Weights of a small transformer language model: 4581 steps.
Each number is 128 + 24 x the weight over its row's rms, rounded and kept within 0 to 255. Layers, rows and columns count from 0. Numbers have three digits each. The size before them is the row's rms in percent of the matrix's.

# layer 3 MLP down (transposed), 512x128, rms 0.0601, rows 456-510, columns 0-127
007:154099143132149106101151095074089125152141111118139146136134131159091149139118107101048132172123160115142102127132158141098103118132122101142117097134148139134156114154132160176145123142107157145161136137116102148160136169094134106094123101181131154104113138154123133126129153135169077142126085142158134120152139102141089115093123147116104167139163130109125127169135155102115108140154
071:159174144124149131135120128121129115105109115112111121103122170107131195118117100197091157113160122117126114094160116128129106078108157150147140107163099121137129102136151169133143167139107107143161103076114127122128120138106168152107148108129129161139164147148148122084106128097116096160109136123096156135103152110093119120170113099137100150102078120130168128132144096152147135143115
117:158154147169086092157179138176099169094147133112100109137146145100161136116083117146134152148100131159136110130080119102099151080142060114115124156115090112138097124105112141134091133140094134127101144098098131149115107118113132175165118123117152138128094121171136143119161154114129126140146124097144137135146140137160130135116164170144110089126128175133109162129142115121145111114151
078:144131133086120123127109117102157132160117126076131160114119103103147154131135124138103095106152100079131147110083111163141141122144087134138118111136117173126103109121112117136132133148169116125103075130155139113154124136208159164131147136156161071098104132087144126121125153095143109134112146109105131088106136165124147111148134100138120139184152155138084136130120117100122147163168
135:078100172122121130107120132124122141104149137119117159143147157109100116091153124100132066153139125124128169123103126120155131105172127103135186129115115116131161125121087131074142110171186108116167121117101077113137146107135144120122135175111116140139110182139148107085126115126121138121151132155118084091149085149156135148110094127125135114150102125145127127132145150168138184129128
125:120109085148100147146141096135148166178098133117114133110120098098122128162168148113156135186136137122166131160153152110118101113145100120155148112127100062124116096120111180131119141150148157087146129116136143121096133159138135062150154131100141156096122141129130152127118103072093121146165141139110088114150163160127114115130136149088104118132100135121109093128161163131122130112127
091:105083129077121165132115142136124121100143141117131140124095127119127138111135109126089122092109144093138122127139151120121133099109111129122119111136150140135031154171156144145127139139118146098167126116166130169155091130125133128150170147129118151127103123155140205164102130152118115131108135148182073128130125125118119165167139146159095115141154132136130079103148099140111099100134
115:131141126120113117120107136118133151095119152139140132185132136120123117161127105142132109140103142145099101147115072102116121098119097112100114104095114168102080126153139119148167176165120154140097153140163100130092091133124135157148112089087156157111102146137116153141109134125117133120119138147140111119116142147134161095107183131182158127067106170148175159125134094106109158138144
077:111121112092115110114122120159150125122124090118124104094110116148140075148141097150144071096128150105111077152115173134120102153121099146135113084112137102160091147131127111136156117151103124136129100136126153160137149128146154117139167102159161154131187139162137129108130145126114107121136116170133106132145091130156102126126200184110110098131160093092125135175150121139150140116138
098:130089126162153150128125133113144170125141127130152142151093111098111131106079150186138148097082130117129144134090080160125133123132154179113116153115147086143165126143127140096122105116132101144116140126093127128147192109133143112171151104108097113082094115118133128118101100077120143145127105143150104108137097147155146136130156135151165152118124189178111136113141135111130102147120
071:112137125137125176112191157150121108116119108149160140169140125129125113065170165161103104120120129113109161146128120132120110122124169150172135146115095117097146086129104134132102095142130113151089151137122152096141112173141096100157125074140126145140138091103146147136118127118081147132111066147119108129108147136153144145156105101105114104149123106142089140131154156093147169132150
093:151119121139184112129106126118120114142112111095082185122144149129125130142115106093101100161153120137109108109112114121183129097183099116139168133100158089115083162128139141119132127151146140137138137129164102136140164117102128140117095125136132129121095141095111125088136137148148183165152167092128144144135103126148157133053117103107138119097105154115089115143142144176147125139120
146:086148147123127136071104142154169108144086112157132138156161124141153139143106118139110105126114142142112056114111106143131181099126130117142100117125076114126144152131101092103111128132077150137127136128136123110123126157129148137146163132124114146117128138152162140118074163134125114098106110143099136192122122144115081092133096160149166138112137112150092117163166157155170128140150
083:126120111106140104186114076122136135131150149122098132092112127165189101145153171099108125115148119122125109140127091117118114131115135157109108144138106107120059108141131121163148128076154089137065090113105148144105156159109119103139158119121141143143116151144120160164099132129114105118119138162114148136136184167130130135111112144180134119142080125146135106151108148141129093154145
108:110108110072129138119135113112173132134132145143118150163085099139143151131145099140085154138104126130121118105133140137118148113121095129165123079156140145124025163146135143139144134124094133124168114115156101144144099107150111097148147155100112134138126105136128213119129159122089099139133140126190084153118105147120103146107115138145127113155160126133101112121156125128138135128131
072:129128121100149167121124133124116133141136113161151085101176151130087125164133184128110087165125093153110153121140143123112088138141172126140151128109102157145103104112110124123151137131125131133101109139108102100131140071164111170119107080133119119082123162127109145112142139124155130150159141158132112139146147081147148112165099125116108091142128064155117071123142148110174148127112
085:149118109066124148108121138108137132128135158111138134110120135145124123119129128137095143113124136112130119136130146108160137123120111138132120068119157141105001136154146108096125132132145123114158132133139165147144101147130125130128135129129122160130128114178131229156147139123119121139144131137160070155123122107125112149169136149121084098152177131135119106112132106111122111122131
063:145090137133141178109130116131148124124134120119072126170094138125119161165117153104133119113168121147154135118106102137116104109101160115094138114132172137150117113113143123147153176118132164096110123148171134153140165143142134121207103110135088107161120134075125122095122130107158099144172125118146104100128127117138109177088133114110093127085129108111154108122099159158129126162116
109:150102158126141138134110128112139154157140118098093106116145160135172133102147126151134155103124158125155150127078116160124091095125135178112084150112165083122128113139191107169131125124130099178162138160121097144163151101112095138161139142128110088117098134099164157122102097109163145118118094127150148097115101127136134146137167149136141115115098132163126126123142125144073091114109
118:142142115117096098130140090157140110109148118164126119163096149129104152146117135124116109139128116120095112115152116132161086127143088095113101078117130142133107148113157110187184099108105147135110157134160132126127142136137159114099123134144158192103078160138171152159118178137139100153156069113101128155086132122128134139106148116116160131079128156098139139142108155106133136132134
108:105095106108178111164116137125176083149121128109121125084131135143139133119162149093102128145130149105173119124100104130119129141122142093100107142104125088114151125142169059135112122145154161127133098146127122100152125124128169126108163142141102128110121155117115137146117206112171125075143157123144150155133132120121129167079178127156165119126096122127110115144105130141110128122088
104:107116153123124125135097130120110078103148113118075122135158173142174115098172149144090104079152099139112118138108144154136103113103156143147127120169110156154082131138138119153103133138120123144158162121133114160152141106141130102136090094149167120124131107123144159131145168169143102149134104134099128109126151134124083099163121126129158135112138121099091142125058135167151091120168
006:145169180123109061167111080103105125146113098089124176128156150115102172125134113134131086134132154137135107112157128118124158108097131128142133137108105142110130110154109179121142143089110100111131127130146170160137092089137116112105157144150163162119121108150109128089135091123140112163115127117101110170110094134123103125140136107185113134142132066098155145131133122140106133154126
073:136123149134179160127154148112103152164083106103117120082133123147134133098100170136127120104124075143124111118118125082166142174085129123103151082155102140097120145174129146096074130138133125108096127107124134111106111116106115133110139096127142124115167123091119140111111150117152120124142137116107116158137171118109150111129162176137162099115134131125119183113098139172159156168151
088:072151146112117169125113129165141157124120160109112079121100112130160124147128121125142109172127087147104125152155136143109085153074143152109146155115176146158119116138092120157122122117158124075095128122125113104107126136164140135131152091181079087099137131108124113121118152133126129176163116136131143133143083109146104133148103109162089116138147123114149118144147166148144102084117
120:124099130112120147135159123095140111086117088105142141101173133139122145134121136139095111173108129117186124134111120140122154149118116129159143159140163135137053086111157117107139116098181139150150119129161113128118085144164175154120128114114100152126111133132144194092116168101136123136161127100152094125134105111109111108117170154126092116123132077133145119103150117142144106091142
091:129112138157114119117108118117138138118130129131137140116130120141134145085117138147097128174139156126161122106147103146123082150138133096124165171096125135117092153119133131157105139127100122132112111203080171126127117113113140087067144089181130122077122150147115125143124131161119155110153138113154151075101128118155154109135081127120166126119166066141102166120145133127167147127120
114:084095115085099139150139091095127133132087160110084105129111072145174129113125156134163137131120156140143094139163160157145150166132115122111131152149152122130091105123121116109176148117132121125107134133162097119142102096115125090107124143183126152101096143130123087108142164125156117162135119135104111137164143126104114104110148127143140102145174139131143164170143126098085169094138
122:138136135107078112137160145159182139127117090104088091116136169143112147113097144143139123081164126105145153088124123096119170106106126171125145103132181134146092102097116120118126102101138148088105118143126148103104123169154134125171136147135151136098090136148142129122123158133085145117110163100123133123103161119124142104154110132110163116127143150169175151165085118100106135148122
106:108087119119107170112095138150124079146139128107152120143171176130112094117098103160098127138079108125150129148105104149111113180139132144178169180151159122138118134094118145108147103102173140140125104123127131130137135137071100100134113110131156131142123127086126163124129149094118146118136141141109078123116174100123150149154113117105096119096142127113116146113156137159127168180122
083:104066118118141086116096160122183133108119139145122107132132088171132154123129154127097129127107090133165135102123099160120142148180136108112112107136120162111120115130133117184129131142139135130145089101141081170141107099150131121088129127169112134102156133131137148124107163114078141106141119159162136105156133113093129150091133180092182126126112103113122105123124173112116143158127
084:171139129154138167166085124113141110131091172098134149134120157120118120111116125112141108138112142133165091127085093144114127115106169116089132124104127103111103147091148152117130102088094096140174126110137135099118159164140161135118102171094128138145140158132114115133099140152109112128134091143067157125098135143155138087100092125168159132128137123114128172138138091174145156138164
214:074138101186140155098145115105138082105143128085105126112129106165165146095141094105090136140137111129133090139110140142110135152109146149165131117176088123134122122096140144119178079142117144111143110142157134126126133112127099152116144157104142153091136133103147124070137146088139124178121171160092134091099150132127132143152137099130110111087127140156153128137128151148137162128090
064:103145120119165098137112119163124120130151110116128142117108111134095156105125100084135150155103075128152165136137109136145096101083171118148147148121135143127082127112140147160106138159137166154152113132190157144133142107113126150112147154136132110131129142109105117158112135062138159110148114133136091103142127113120158154107142112084127210118123138061129102153112138105106120112147
098:134121110110132139136128167130104101077130136130123150115162111126160127113148186101140137113093150109157112131128129120128107130137155144131151168120126126142121061145100112121099104139164111088113093188117143101127153161150109113106143092121127130149151169134132129110122122110176085132087154166157082144131115080144162116101135140103122130144143087117120120205117127115129153108146
103:147137121124099110132125094139126147172092133121163143159160125102131087128100149119102130158103170150088121112164132142134121146150087143171152171117108065149134132154136136088142121101127134095083120125167128166100113151134139160106154122146119102122104124076166151119129098123120098168088090146147131111127133123142109141070094120124144136125113145127120127146158120139175163127091
055:141160106120123137157087146117157118131118153136107141107109120123114140169128105114107117150144154104123146103119137137144101118113134176109150176152131166129123147168123148139179130122201140115132111132160142089151158117141116134118117125075147109153149107071121133117115112145111088112126153144103151162167143075160108106116151095127118101100101139133103083148090117088103107163154
096:114167192134130131137166127093137150151127125068183100128130144133064148081163119167133109134147124159109119132133149148151098122121135152111126142150091131153096138093140149069122126130104109125092105146120152108106138143145091166096115080158142139108141150133130132107118117138170134130147111101110108135125143139122085124101127140125162113156135141097100130188110161148122133118104
096:143082143078113120134122140132127156148135143125118151141138145158116152122107126149094112134149133115142129120118132110148134130124108146109135069115159157099044104143131122112106158136161133097175101161154136130132104134130104117139123131160101142133134128177152211157116147145131119121155123107171081139118135158104114153160168136126094114146131112146092101110121088102129091085128
008:109144145127125115148165118161120127115114136134139113131129143154132165092128141117158194117118071145132109128123159131126132127154136145109124135108116110072101135144147110123131127087151144163171165143066146107093188146125133133103154123074105108165102136174113134114176143138153144127114124101154124088113122170091136120153119109113118156132116110155158104129118087106112179136134
102:141128114105150103131156158117109126139143186109163104124148124109134114086114129105176084119112106142168122122121154139090135113171129110109153135158131147106111082192115149123112104132123128091126133103150130123135158154135140148151168112150124155174099152092186087141187120141072102150108128110123134146098110093141110135133117138076097126134150128113126112130093145129146107126136
073:071164156160112140112153150149171098113105128126143109093106118130170135136123124141112129132127119105083176128132129100116082137153100100157109158103114107167108115174177110142141086123133124118142138146139146185120143100139108097110127145140111085092134094111163140141164153103121138142097180122162098137108116110109134148098123114079144159122115143139146109103128168128126128164126
115:144161150144104121093146173115173154118130170104103095176134101133105092125113144124120132127164122128145138131149117136119109120167147148113129092165108126152132112114131132150088082125114097151138156086101150169157137159125116153138134099110135186113096188089125105150137102144102137102129122130131145103132153124150128163110084173154091095081153126093125099122123104113128113133142
106:120128116132144130140169131110127111170111136142178119133146095116171138148146115138111105107163080150133102115146134144145072127136110086120115166118131119111108115133153175161093090133152129099161115157111146114115137129128151085120085177127149140136124133179164128097111156114119103186130120139121126131131177148121148136104139104145157101154118087111130088118134101067090113139123
088:135123166102156103145152131103130145113109173150172157124108151134136128149112134152116070102107122128143120112161119147165133091129147134113117119164113114091092147124153046132115136106102131148127124100092133154092130140127126072114150111126157141083147131140161162122130149115143112165086122116147088125137116158150127112089118144163144143135174135100088139139111097169115137124169
125:099090126105127116100099084135150141105132117135135131163148130160120105148111110143133132142118143132154088145113176137094122151114129104118137172105180105115079087101100163137115118166133138094160081115122158122127101152128107166130123118143179179102116134165141168120112104137108147122147122125121098136092110118155164143144173130112123108143166106115139100114192156120115160136115
071:127119138112096096105137095128139117128119135116142141083104149162107109136107177110129157102151090123087125127153143123156133148106133148152160068119118157124103151097128110051120126164188106065145144174139143140167176107115128124093108134153124139132143110132135128122137138135132146119086131121114114181139157117137131153079136091112154142139154089122149142139126105121144112157134
126:163120165098096123140104173147135152101125125174093134120147131144137143141122150138103115147125121108118143131155150078175127122099115122120140084124179178108070122147165118115091149119137131139163111188123134127105151154139119124142133131149128121157127122117138167137117123134119115143126123076150100143126160130085144117132142114126113121163127139132105099128113066049115116077136
114:149166112142118097141127153117116122131171117133106109143150122114116120126113092144099122115182118157111173110132159099141082149112118116144118146123163164119114134155164155157119053153144125108099146164125130099140112119120110120115088119098160150111119109080106163120108128134175167154121147158141148081120141126144123140147104107135092164071081147151117135117103127129146135175135
078:150119163095123147117133129111129092136090155124112150156111164156153142095098127070137119171091124153159119115073107162107138099143128115150112135147120148119141129149153089124158121134178101158135102127074114109127124108117169104125130149103167121093128125102166147112137162087128110117084121118119128120119128108115181086137137135128128108129106117165104155169133144135158186150126
105:126087110067126128104132116109143133125129150125097152155085124167137146115133093135100131145116130157114127110134144129131137115099103127186130072138131133131017144133122139137141149115083158121176107139131140141140113119144113105161143139113122144127132094141137219144131151120090115144126144126184074144121109138129118150132136134126111101150159121143118114145152119126128132128127
070:136169162123069119156119104134102100113114092145171092134193109152132057155154105109143139134098136139100091130136129145122077147156134103141169135123141116122103056168119116137141138132138115133119122138114156090107100134150117099105167126116130178105105134152120129142133121134129165150170143117168114145134141117150147111125161136130094157095114135112111097133108125155142121117148
096:121115110064122133112133146111146147127133160138125138129120128132125129119129122138096130134115132104141153127124144123130147135123098152159125054124163137124000128162137143125120132116123138108170129137160134148152097134138109121139127136131121142132129100125129233125131142105111115141149133145174065150117121133116119148132137138112102099150154116148117098119142129128129120126125
105:141111087171094127106117121083168155110137120151149139194153122113126108143158114156145087125150123133096141155065095097137153099133128138145124142117148098115086124144134162127160139150133129117122111080139133110132159140200112132129118147126145095121157105142098123093116130125144104135123149107142125109163166154105160104109115155137137136103131124122158159101107096114096174122174
133:122092153078121114135125122152187140124125121180135167121113149135143129134116150137140086131134138106163143133172134105149128103112101108121150087105131132148085110125151166108125127092142123167182115091122128153111137150133120133112114151173134132168138097124129186140093143120094097108116141069159110135101134108111096093108160120143134135152110146128135117117160118130163068101159
# layer 3 MLP up, 512x128, rms 0.0805, rows 457-510, columns 0-127
120:099188119117111141093142136150120128114100113104164081115145088166145126130094103118107133151035142082075114154118097145142147142094150140139150135138131134097128136120112102125092105118143144115090147147137123085085110118156169156114135096088126127132141137132138152131133131131110164140120154122120101160132111113162149161142083133116116132153157129160132155112104143150151123161152
120:145155132115085150146163179111109121071120158106126174123129118132132094116097079142123182137137141132134096156095107118137128079117091125104149116130096121101113168168125153131090136119125118115124149149123144142129116143130129139161143130111156133101091115167152143178131132115156095104133133119168146131173072110137150111136162134108100116152139149088111127088171118163110130126152
107:099181104121095150101155111115106168173129091108109121121140098125135117123142148120139077158121159158094138136141109106130070171105126151088149131123123134136111060101105081111133178135131089101149158168132111123139121124151137135091120131135137130111153122131133139121151118158121100143138152086142160176104141104156095144159122174123132087121102126107155117130118159127152118127108
129:116109118127120115087142164104122116106140122103105146093155106100127114099128078091111118078119148102136093094090125140135160142167153119115162135153111124100115183169116114119109123139148102119141136121131151179127110131115147149138148169121163150125115142151165120125141151112152072147145154175140103117131121131102129144116135153126110138119143173190111105105154099162096123076111
122:124168109130151145120178126128116111125103148097186132115148178106095087128085175133119126119139142128171104154141133138141107104134122121111116083125126100167113152136118127141077090186139149135095148121144152161125094126136098110156132152096140132133078136126138137178134112100131098139111148119169139135133076126124109114134118123097121106164139163121127124148145116156086119088168
080:140106104096128172107122186147111141115102163094114105124114083101114125116098104122102099111129161087115149101131115143141143088115126170079131105122157112129087165144117117119126129149150134104106153124147153171160083121106173111139164159107115151140114139166163144146152103156121114097131145147154125084138101104122111130163151143145105106122169136143148112130127105171122082099123
112:104106139115101105129129190126121142088140119148139084156164112084139090156102117128138141116152154100115073134097110100145112097149144142118136113134134104106099098169154108127171154151154093092139149135139144112127136148128178135124118093102164160106085124128092134116147156142132107107148168191144108173096124101085145148131173124123131112111131141139119126107131096142132122147124
095:136113128096133141126140138122106131097149119097141151121117134116162148130100161103108117079135174115151109127148157100172131145126118102123114074134167146111087132167147083123113131146153065119118148105174176147132105145097145139127137117099168166121125124150149155119163118146137122121141181163113089156099151084095136128157145130100095129133153153123118098115146086128119095121153
090:142169128138107154104134113139103157110113148121104112125149117166113093097135135152119117172141146139091152117144117133123084170112137165071172135153141143111135094115080133111160110132179103095130164136138122106097107130114113101126124146162101148129115115132145132134148126133136095106140114097170155138109130095156096161156152102088107095160080112071151126128116145154131094144096
102:145117106130129132151117153081129114155130145101111151111117161102115150165111153098106169084132113100135135090140143132126180110174110124088109109162164134141131170164126124115144120155114156121141136070149135176145105137116120107104145090040124141152110148132123130099154136138134103131130180101127116116127124126118135109114160143126094153131180142153119127131114081167111137122120
100:134163078113128135096189082101099102058093160123105096120148104146114177133145109168122141116133145112089097133118117125109153158177142147137156124133124102104122147149126106127130137116123092110107145146136138160149109133079141089095121105109154133124101147167159132148131160134142146156148151129151145141134145097098137123151121155135102126158133131089099112110179117171121111148139
094:180099109125130148186157133099117137109159145102102122103095115136092121098172118090135139133114136129141180122139149144130068153128152127105135134130178146131121135150177136127145138129153101097116122127131156178146093108140105097132106111132140116150148126129114122135149090145148138143166153100157123099127128107147162150149185110086105123138123121112166129086089095112096098096106
108:143170114137144147142145155122112117135153115074173140085135123099129087131130146096116135126096144149094138111136148108161149160075116134119123114122107142111117158144134076132124135119125109137118121090149142147097100115089155124167160081099152133161164172074143142143129098145101091131160173125131096162136185128138112140115121159103132131099134166163114123116120137132101124088116
092:124102105115129164078131174130147117103071147089109124122150111101105127127100117135122136121146126088111169128121127141167118128093124128052146113134154118137126146168101166109132125157162127126141166133134147127113104136125138174111140106076119163136119134187117146165150091141115109114115127095133108126080093101168156140157153126146103133126154154129126113124100105173153104104137
095:144088143118178095110116151114125126144129127106113171117124098153114107139113115138124121107190134101169114105106121153129143119169123103094116127157159146108113148137157130110125154125133125138131126079147161157137129159118136150107092189126129154171111133173182125124122140106112102082090138111126107133094144133109106127125133078142138144101107138169132092110132071152069138125124
069:158107089091091161110135170139124109100095180094143132107143108124120120119097121123109116143135177092109135141136132122152124143110143140112124078131146129117097190148122111073128110143159106103125144143145181145120081146123151122145129129106148165135129136175132173142145138129128122146167143141172087120103105094117120167173157144100100112132172137131138143112134102139116088105129
093:125116161132126106115137168119130119119146093113162102119153094134180099147135125151120106114099162099131122114098164119140154093125157152154085112151061111098105140172138123110124163102099090122127142148108143114139131179127137133112108138142173157124125135183156132152131117118134130085112150158107102127104197135160117108148085098173136100116134148158105111122141142106125109126117
097:093129105122118154115166127153143156140134144094126099097163114137122091103113115116138125176116165136129171115130081160158078105140125180112119126121162106120110094119127110139197152178167123112154148120141126083121088133117132111169126120162109130096105128122131136110131121107144126123150125128179116144096084107151099160159129141120116117147097154135141136133117109139078112089093
119:103142144123094163111117168181128152100082104131112102125143118119146085110134128155141106197141150134073111148141088110153071121131132165133133118144140127099130079169138144128130128140158121084131171114134125104093098095154153147151148122093144140103115113126078141129142158154110136132128113125151099162090138095130169172138142142098113112135133131145108143121121159126153104150118
105:082143074110137140074172200141139111103135080110130132115145123119136149128105147130113075141140160132147151130112150156142111113140131103101161121137150112159129085138153074130129113151109089113117140131147126125146113122163172176131150153125148135085098131154159136174150108098145143127133176124120115108090084113126134115149123150134134118144142126134107097088149124106136130107171
111:166160146136089139106077112153120149105106167136100109106144131173115115119149151118141156176115158139069113103132129128149113109166130138129172107158131141097106154103118092127109085148167088091131160099119137128132101119096136075145130129130161136130121144126103136109152135149131120120149106141191137139150147088124121151153130149086121109114095122152104161112152134167156097153123
023:061052066134132151121124140128113141161154159149162088109118120141185118105108120109077136158139108143110138132143117134162114081169089134094092156123147122092121110122141120111110121131144132133161143135140098102116133128107153135138107105136124123155114142146134089151108137121146088106103128112108125108123125101102124115080110133111156083140172121131153096101146120124106089116148
097:134108110119106122106117093138160141113142114123144116171130101089109163137122099113120119106146160094165154169110155154104157094168125127095165146134148089124124086110142159142148126134120128130124133104139142141156109128151146156107134150126121153116105146188164131113129076148135130107103168098117130100131072134108144115134125082158124142139155134074200100132117099106111112090130
102:167073140122172115119142179104136122112126130133139154093150108134121133136094159133141123061138131112154121089103132135138163118150119125086105111149100086137131143152149125079134122154136119153146113146151149156110138185115110173116057172137159166140108135161125125137116153106134103111101132159118093127094142144096094107126157125150125133114122160161105127124100090129115136109141
095:094144113096100179115114130140142135112098121101132174136143105123132094103108087148094131132127148119151150133109117110155126093117129129105132108133142130188095101146114125105108111180139135101172158168142165138121095129153122166114149129109121156122138134158124171155164127141120110127140155081162123114113092112104133179154190148122108100149156137090121133133108089114142098085129
122:142076121112168139144124112082138119132144169124134128145142109089123163138131123089118153091127132131142161097125149150131166094103119132132089115132126113111108139168144126128175118144098091106116146108150159139130099146083129128154157134107123163123116170159140147077139122178112097078151133157143095105139126130093104152136145099163110147124158195118141101115139097107095114109120
121:133096089114135140119182150152133125124121126111095121082128114150091115133112173111125145128150138105154135116124134129132163125120122124094144106179134113106124103147151107092180114116115101124131132128167141180144125119081152133117127174090140135115099149154159134155135108108162087135139127125137096165102120136090109131126192171126121141145123157131065128095169094119134138081139
117:149061131124157137110101150099128123089139128121149107125126131075105156116116122128138145072128148104149121099133145083112141088170133109131121118159103105137122142176134182116145142150104114103146124116146146153169116167114119101128154143115156147126065134162151125136135130160151093100106170139148121107118114124132175099146122122171122143171140159105087094145134109141112134090138
122:125149126137100120139115072142138124170145048114122162127137136081147111180140170113082120152147162115160154168123196131132148120134117103104121098118168128161102090130146148107106121141123141118177146131127125127138136135176151146095126158106152158112119108168137124113143108142128150151147113083110131151122103122121105120136161144109097112135125092151133101118137109146144140097090
092:090186135125111169154107101101150148120130109099157114110169112148154123154109102136124107125132146090131115114149133153163094130117139125060140112118156136122124105119136166086116135151194100111093181107155142067096119126152114117129094144113153150124119118150121166155144127151103101162148137149174116113119101107139129135152122094102101094154135144146146119099103114134118112147124
098:128152081120158153116187138149147108093142121115115129102153124153152114116148071110108127142080140109115140122127046170133141138075158165099157115089117122105112109163087119132126138118112158119107131134105129120091104148110129126118178108113136141116124132145145131148150125124176140174135115111144130099145107130168123143159108146121110089139174121160158134103128125134132097083129
177:065113122116100155127117152100157117123138038115131145130161110089108120148113084158094097111139155127119127144127169134123104118153142108122120101099164113130108093133146141130138119147147118086157156114144134130146123149174174148122153183127129147130112173170157140126148131155127140157125138089123116133120096122095137127158172104134113120149127113121148083093147105099090113127137
100:102105128135114093123124140143124144105121093175125129151147130113130156158148167168109135074114136119140078098142153102131095163142166144105169130136096105153114122121154086073148140124151083154144130099137137166121120176128151144089076135113179160122122106166112137097155168149087137154112121124132119154112159128115113129132154136101111082143125129141106125152126099129164122123112
103:119135124120107103117111125114089150108153156115161093097147101092119147084094145151171120055122140105154155142085156152170104146127154183055120147153140127095140110147142107115093146127193125149107172130148135137092129142102112151115129115104138153110139117122115133110152139153129078133119143128133102114111127116100125140127121087128115128119117162144141134093086096138133133121112
113:180091132139121105172113093114119139094145158112115153128132128153155141154122151110134107121160164093138120118095128117130161124174123098115112099133153171114110118121177084106105115119133102125168144151130158169149137143093131125104126133128170165177112115172110122108122151140134131109131136134153148099090177105134099126151122114086130148131101158138102096149125079128139096173090
103:139122080084143094130159140093097099101090119122116163098161121145115086132140137143099119104119162125093098146098167134132108155177152127113124094141129122126119107159142086103081122113134099116148144191138151159124147132108082161100113111141166148166127169159125133152157169124130133157142168163120133144118180112097101119134142106126125101159144154123109110139121108123138122118132
112:137143107118080149090120119091134135072070139119102133126167135160141136113117084170128142109130130151057053143126100135143121116164117164163160113107093133092113149138111109099098098117165105127110169148112132130113107151097134118137150137150135140126155145136127140120146156125102129135119140155154143159120141114106158145153096129126127100139119155135135123134181144145134083165107
083:140076101075106158153138137122140103112107154100135151114137110137113138136107101120102125134111162102156133158131102128154134126094121141094129080129160141109099120166154135099144114144160128110199137131143192136134102152153144170138120129113130162123124129194136159145158145144136130135136129108161124116102093092139137158169181139117110102164148127134139118098104095156120102106144
027:140085136123136105157126152094128125133190120159124130130124103090117090171095094132186124157120131072117151135108142125093113108147176128160134121122164172123130121143092141128143128155121125145083109123152122163130105093111149147090123127134139136061147130082151141138099113174111114139140107120123151099125138101177135123118122166089115140111135144120129135150168133152154139153095
111:097171084111121123095181140165132134157114109097132112106156145120121076118071130121123093159104152127137137157107142092123118110135131131122119117161162140107105131164118154144095085184118141085129158156139145156122112146165111102168144109105145115122134105138134130145157107124148135118114156104126126135094073103135126162147143155101105144187125145152144144108119124164086136096134
093:154106126095134114160124134108100103132163130119123175155098098089135150099167106112129147102158163111168127108102128110130162103123143092100114105131128101131122137181134155103135135110139118136146112114148139107124133151099095165129141207094134160119116163180141125116123149129166102138127117148124117133150144145100121094125176123149123116125112156102147116123156073076133131071132
119:111158102129117140079192159153133140109137121117112096125174114139082098104116140113124114174114147139099106183134091123154115124144108176119143110128139160134114098139101135147112087162143098082139167108121141133144084141114139124139142121100142132117094122120125135160136117092148142140118140126186128187096125101125113173154093154080115122121115118145131146102145130152136099118159
094:111129094096096136122105155126103120143096140100147159090159134136130121169123137142104122114111157100126114131144174111166103165135132162127108119117144127096102104124128096089104137141167088129155160126163168165120126154089113111137144104153129157157127143156157177131169122130103109101142144156120122162102141106126104145161114115124098099135132143163097044111138117125134087160128
092:154104146116105146165128194083095139113128149129159102117087143089127123119112159105154136130138117135155151115171136109161135102096123083125116098149150134076119139135156050102110104132142095129118150143136160167155118120149138130127135126122149137076111117114136146147150109121125108154160163114140071144094165109121185144127126125125135137123154124117103104114093108120113103142153
112:133111096137108132147115124113122132137145080110117168153118109067149116149088157092129142143141150120155150136107164129102112068129106092111110106121157130121120081097155156120104093150107114111180143135122117125114120136132127136108143177126139158133153147203122129087139098134144134131151144128161125112118099130160122157155170143145121126147120170158135107120115084101160157092097
103:114161098108118149136094101121158145103151117109166148132138114102156128121164075104106138134095147120155167104141093163109107096089138095108127131115149072116134107184134182157104147126123112135119143124143091113124110119123156163106151108076120132142157139154120150104139083151170129144127141093125138120149111125145156113138120118178148103117120145118145091118088129146171143097094
100:122100095086121159133146114121158116109120135128155132087131106188122087131113109119120141104147149120119140172128166120155126106086124128104145064134136145091096128175159130078141137129125113097180153127135158166123124155147125151147129178122144128119114140170113140147142099141114142165149128094151108136102120098127120111164187132094110123162136162113144122080114094118136105128140
113:122168117141155112117158143069098147104149172131105103110156112155116119145113085132097141103118161130113116088118140128140104152122115157124110136171123116107115119113124135122139071166123109125143146168120120154110102122117121091104101136125153143166144109148152137120152108104116125113190119191143131130114156086134137134142129096153114116112123139138151095138065106173192123154110
092:126135101139116148109176166102163106095141100103124202131121150104135119137105106119100133099117127148120156131102154118143090140105150119118100128127154162165116099144145152158087089124116136133161119144125120127079111115065126138106143104142156137103170158155139126160133160136135143109143171112118116113093119109169150119133169088122110128132155136179134118080120082108153131131142
083:163103113105137163107130167147136124107100149077087142103142132132096114143099121123103128118162128092108170136123126147171120123105126161062147088143145135139117139154112128082132101144152138112126165142137169132109106134139153166096142098105115182130131132190140165153151105136138124102120127082126123114077103094166148144154151120128119124107138139138151127118106110163145082124117
104:140098153122169126164107109117139162096121198098163119078133124105111135103120082108131119095123152078197151145112122151172123153120130144080126144164132119107141139151118140093123187115157127118138139122126156137108143153074127152119110116129119149146092103145130134141121134138122062118084113156161130093115140134115105135139128090135120142132108154129125114115134091142107113111108
076:131106106100101167123130172113142104094076166107118135102139124092100107133087138128095130121131155092117172143119127128145134114100115150062139095130156144169108141154127133100129111156154147121150139139134162146134087101125138151118112106118139160145136116180104168158144102119134124119153118118150130101089101098160117156174180136103096114111128133150107119105132101162146079138106
120:146131130124111094129150153099108126108150087119144121136148106092114114162094109118121108086129151088137069147102134083131146122203122118136129113167129105114107146149158141117144139139119081098101141131144134115163120143126173135109139145112162153136127115172156123134145149136150069115117173144154098137143127145079145131140165136124132136102151164115120128109172107107073116088142
098:120119134110102165170118091090162148113161083112157126106126133151131129123107114139087101081138154136162162147131178159153106133126128164110136125123154153118088092128107130098143134146157116095175161110144145148121106177130142137126157170146116159141113119179172159110137143124093111115124129110146127112103139105146123120151148102135130118166134144119174083100112080133105090138131